{"n_layer": 14, "d_model": 256, "n_head": 6, "n_kv_head": 3, "head_dim": 64, "d_mlp": 704, "vocab_size": 1024, "activation": "swiglu", "norm": "rmsnorm", "norm_place": "pre", "norm_eps": 1e-05, "positions": "rope", "rope_base": 43800.0, "rope_fraction": 1.0, "qk_norm": true, "attn_scale": 0.125, "bias": "none", "tie_embeddings": false, "parallel_block": false, "init": "normal", "init_std_qkv": 0.0451, "init_std_o": 0.00695, "init_std_up": 0.0451, "init_std_down": 0.00513, "optimizer": "adamw", "lr": 0.00285, "lr_mult_qkv": 0.7, "beta1": 0.9, "beta2": 0.99, "lr_head": 0.0128, "warmup_steps": 436, "schedule": "wsd", "decay_fraction": 0.675, "decay_shape": "linear", "final_lr_fraction": 0.0, "batch_tokens": 131072, "seq_len": 512, "doc_mask": true, "train_tokens": 729700000, "steps": 5568, "dataset": "wikipedia_en"}
Each number is 128 + 24 x the weight over the matrix's rms, rounded and kept within 0 to 255. Layers, rows and columns count from 0. Numbers have three digits each.

# layer 10 MLP down (transposed), 704x256, rms 0.112, rows 568-575, columns 0-127
139106075100090138151134119102131124154096100144139123129139128128162086143102108100110174114118082122122149137135097152139195122129174125112199082125159087138092084132134125183112126143102117118176180125155126122140151101155118106132159126143088095123146151130144139129153110087155138100126104141129116142122201138148146111121115118121114124084100142150091132098135154134125131120105
146129164142118153099150120139128147193118141145144089146099125118136127118150093111122142155111091147140128121159133126124193149140125114138107136149125162151148124124126157133102175136112121136132121095173124102115079151135156129162108155121160129109144107202118154122128126150125139162116109144130116124110161104106089134166130168110145140072107117082138140104153111091130093119104
106137121125096122116089128090156102092100146088128152134157125132117152139106111150123139139100140129187140085153117131143127155094127089106171141093107109097169143093126118129135161119155172130119147141154139134131115073119139114126060151093193118144114148095148118130161114130131152120102132095175143065081140121105061123135103116156126122094092148068164104140119114159129094134130
123125110157103155096095133137167162101103133185141175131170115100141115112135148135180136110153114085121114125104089144091133116171118139128085157155144080100158112133175152093129131161150142154131099144093146117140146107166109131129146119130098126126168124130115184131105134112143136122090134129064185149148144123069160144146116100133135137106124095156163135111088123110091158180149
081134146155141150122130156128151144102126082107108065122113112148151167109136118088127109143129129131108162142124119123139161159112131158130094124100154114131185145136149087105123119096110159156121158153145145122130128167127183147173120119153149137176139113074138155168132124165096149086140143073179090127165111117205156130154135092127100154147141117180121123117121078146132125112146
082156111145106112134168107148124122104133083162085094118115143137147162147162110128149127123137144126137126153143146107127153132116138139106151150107157130121114129099102137141120118102155136149105138111130119115141118119086124155113106076111156119092135097139112159138122139137147123106082106145122135096126128141136090129119098118177125152147114140123115076104115129121136165116152
168136142110121108110148129126113150172147116154103143148116122096122152101085121098111129126101107134130100150148143146112113130127131155099131134107116165157097149166138106134146166158122147074084123124114184104118106131199122097147128100135150101169113137138119123159146145163156134165164097104133147110105096174106121121124136182108128127134096146155174140137128124134143118124147
160088153082107127191122165098092113143118115144090107180093113127140123139140123148114123132136135109173146111101138080111117140156121164123153141134138137087130130149122097148150141148148152111044132137139090132140114138161124146145152111108134126170126164106098149138176128147071125140091137177055128097105098127116082154160084091143156108128110173161099162153104071108151133075120
# layer 10 MLP gate, 704x256, rms 0.114, rows 569-575, columns 0-127
149093134101154131134160110095110140120160119139146120124147134107181102149122117125140125093098093101075137124131123155144134135140129045149101101151103170132144132113121128132098124103123109139162115123130138183122114123170168156147094132140125190122139107172140096131114141095134146112152128110098133093154147097140142122163135112130118174140128156167169106042177117136093150133116
092100096113103124159096091121131117148147119117111146176130108156071119093147096103114150139141116135105113075126140159114119158148099134136086118148121155133159140126153100121139131151172172104126155080152144124097134107122144108144126121072144186102102123102154149123112126136134104128125155082136086106098160063166135122091194129121160102117139086100089129148102135148131109143171
125118126155150104165105109138093155155123164106112108128161156126125134126139156111131137131126160121161132088110160174093107110138140104169117160096147179121119114105161152109104146113150105127124097128134130124129068070106136158106132086121123145147110142122126120134144127092138122134076110107138132156096130085112151130177110136112106125116135100098141124109127133148128153129170
076104103148128149126118143118124155119134081094119095121136115128136134135126097077162141131157122100140160132101148127133134112081078144117114116127100137162151175139142125101139105134129132106138128114112129122100127118090178112123114147126144146165128147136143107141129124121109150152162094133125120147132097128142113136092119120173112134136169157160101159097169134131107142161116
109172124133157133109100127119152125136135144130150151141133102143119141155106132111132151153132117113114118118113146171168150149127086141160085161117134123123145131083150120115149118119116158161141101109185116116125076156104113091156147152089143094112128132127139068112104128094132144122118111107148124181124133144159129141130121113110090112132121133134069168129153164141139131144142
135151113128087173138138114144131130119102202139115142157149117133155110142131101092116157140133112139091105113162137145142120139144114137100116120158166182128102096128115114169120088144116123092102118107101102167130115144106141106086116174168138115131076161137122122147143145126097155147139135141125107079170136134137072137130106142130142157141092158131103137157134100165106135171100
116100133165125130146136164151113096130145143069089156140130117107102084130129094167157090084123092161155141125099209140128110122096158118145167087123091137175112125147126150167086084128123144102115107120146149095135102144101117122077132139106134101126110097101136122121178111136094145111159124130148077120111095107133083131162137095152134177123118151106136135132096157092165116149122
# layer 10 MLP up, 704x256, rms 0.121, rows 569-575, columns 0-127
131129136128108137110113119102148074153126128131135128121148171152116123141118114110088120131144112115153128103148121136114140162094125112118129109112136147118163129133100118127133093121155115109141126139094132096146096104128125108143078129106127136070166147124127115116095126139090078121120132113117100093134152120132097095171146117068146106117119122167166118158155163130140150102126
133135125136120146141140164185145129134119109116143101109137127134203120104133103149130090123128115123158141165148067213109143112152108124182128112123107117086103128130110149127118077187098123164116119123111098142128134135134119111126133128127158117149161134168107128113118108129135126138113090128163122179127127125116119097128133153147131165127118157177169133115138117093121136100141
149133128155143142153120092139109128176110147101153082099141164123109152106096102128141173160116116091128142106126094165115118138149155135104133126095122105190143113066119101124116143151135127117103112111100150157159125144135166145117129139128195130120101147083103071081120146125150111138122130123126135118099123108163118110140089144161122082117128116096135142104105152125088147126133
098157125163140161128132118126114090178090117141154096098152155114095130123136145147169107164132129146071103147101112096104138173148119111125173144146149148125079093144135161116117120074088140143128158097112136154145152097179120115152091157131141123074128119149130123090117148163117065113112124127139130159186129126154174150157132095192147146149103116138147128140158106145131083135105
094142144151127121121128147147112167092118166157130126075115128129111129139110144121136146136148117138124128098130110096146096086110130101125154120111147156143139157121113143140106148162124122155127148156107124159095072160068137117140139132137146107124121075133129159130123106146161145084095091132159133088119160135135117159143127196102127120155117127146109119135126137169139099111104
110134141095108089121081118156140181114160108109162122094134111140140129126124132138140152173144119090110104144117091106110155095103085142120104104094099109128178109095133181125096109132152150153142148114107140163091143117106096199119128111147151134140153159147114131098137149114121115168131119118129126150143170156106111141145069081080143169159109099100106150153137154124124137128135
131125107115150132082110147121161096160166157149143143085132119125107089112183162119136124160119098119110146115103106162146140076110109153150097124146145136183125174126145102134145098088163120122151133124133151138129114121163177154142086086169115118094127123099177096143133131165104159125152101181158143135133095157107093078108136121144067101122130097134157151170120117116167150121162